{
  "hidden_size": 64,
  "optimizer": "soap_variant",
  "max_grad_norm": 1.0
}
Each number is 128 + 24 x the weight over the matrix's rms, rounded and kept within 0 to 255. Layers, rows and columns count from 0. Numbers have three digits each.

# layer 5 attention value, 64x64, rms 0.329, rows 0-63, columns 0-31
087136153118157109118127131119125114127115178133107116180091156162091155155132096110170109139058
117117140151104109060116124134120137132090196118146117131103083125123165146139126142129121137100
151160133073123125129159077086144130112136164137131128123089097120104135123131117111121144145119
127123121129113145146087090105101118080154111115129106138089078163096112118147120177126138155147
156095178148146104152118142122128113092128081101147171163129137141086116142126131138108123118111
078136156115118100147146116097143142137118139136121156155113111131102159124056121072131105107087
097202102117162110125118141082105140113149083131101149134127140126102160109096115123096091155150
154143127182142167093112130112155154164133096098100091115109145147089114110091133134135097115124
115150112170133142106128137131098151114109194109105124164129123152137131116084132127125130170181
110101131125099154155130086120158122133103170122101122128126118106097138127112097086127169119149
154099108171155119123126111101115115093125179158137110119142143142172127135122124149099160139114
109139147127161116108092185158154138115136132151167058144124126107155163138074120122107089141116
076150128097139114092101102164096118139150144100143114178108151105161129127166143154086169109130
177159142123101130126104139147175095146160136154147110128130130113153147145120086137150135122109
109175153120123136130140128130106149118141089108114106152159097170157085106129118133163116098159
123149121164110126175103099121159143139130097104148141105170111135146135114134213136139131141129
090122125127177148118118109156137177136139131103159126146113145110098094113147098128114140156088
114142107128131158113136105118153119146144079131115145155095118147108112157120164125156126147151
097130137108146102130132132113104138149154161122126139117101126111097123104157101071096167132140
156106093117107107140101149130097063148150137144122143146117096134117135102140155100117119116139
133160060158181141100136155147138158135152141113145153119155107156132094096171114114162146120101
122077132125162154140145122134133133135138130146190135117101108153114113100169121137110108126142
182130140106184121127115133128111174075135121135126126109120078154149141118145148099092143123163
148134092131145134163146140146161193121118112109141115081141144099108150107124091132153131135140
129133151155139111120123143129104112164084144144124151117127138098145177120146127079145140136148
110077118148119132169151170145101111092095146122079151150127107101124109116140141121160104140130
137088153122149140116152066141132102115163129130126110137181135174131080166122119162109117104125
132117173155095144131149115135086108129097101140111164099148179153123108119120117144129093173145
116157165131129094103146132141085171149122151084146133097135107109136126172149137147149135109151
153149127134093104098122095098142092120107119076132120114157126132113100161170117161143130098157
119150144130133111138115101158134173138139145118114134158134126088124125200127117143134098174112
138132127098116127136124128138143117113165135109133129102143170071128130135110124110139167108178
106144099127120114149112113145137115117114118118144097088074097112124114110074154107080120105110
096134125147109135103128122180136126128156156131132085123152150171148152100131138114132105099150
138128115118098192114114158156138162154145127111119122126067159092137106105132137108148133082129
108160155191116141126159102091140086164177112164125069073172101161088154119114097104096120086192
122088104146128166104153140101155143134140127132126143135113116146107075149092111148144150143156
163146160146183110113122205080101116135126140094155115126126119159089107106185156120115121111176
111148136129094139125139111146120088137109094128110152147139164140126124178133068145104130172134
131161135097129153124112110134123128098131092140135095122150124123091146120109124136144144161168
121143161116124116099141109161146099152149129144124129137086122150107113151139106145152160141102
128101151090149103109089148140153144089094136136129152158165118142133152133125116090141139105104
127113094112116121139099100166122118116120095147143125132137090147123139150116158131104146130099
168098174172136148131120173110133131092176117115144100206108120125120113159077129119123119110112
092152129135142139143149121116145145094162107162112118117101115126149161154123130137158109135160
105124158148125182135097170167168076116088110108097098135133165158151130082169102122116133146137
118150092183131169146090129095136128153112107110152085121150129135099108151082105131135134143142
146101132117120163130164132151126175110127108102127156105099146148130133101126080102110109163088
110096120147120136166115107129085132067093111100121097096111148151123129109131110132136153152165
149129115149150104125127142141088096099137112121118159148148102118095162140093081107160111104125
133153151145150156119079131181108118136141126159140115124138158160080124147111119118116140163155
114098136126162094141073138150126126114130159103129105088174105157066090108119097132134152154154
146125097133130140081133102130156099126137123101125116132130102147087098151132103169113093127138
173116174112120115175123113153079162130058152092125078142125149089117095122097136136140108131147
129098143110103164117089162131136132137120152157135157168097104123122102147115141086107155159110
143168157141136091086175131111106095130117122151128152138115123117138189144134151136111124079146
139153166094111153155142114116133122120139096100124159157142100179080140082155123117105109131134
135116117124108137070102128116120120138087135093169125117115159138112150144139112153113158128115
124110127103116134125151157119197108145138148083104122122155157150156123181142158127142127124123
127155139142143148093128170094134160145114107146166127130089128125103172121102117150088144142116
084157120141120119080145152116164099157107140128153116137120160123141114129132090150149122146141
084152119098125182108130191109129187117128127064122124126116126135124141122109140150097140122143
114119141099131094100089121133152135124122057131131145055083132157164115148131144143145115138119
092083147174145109124107123146141127118120148144131132096143109135130172162133140128132139131158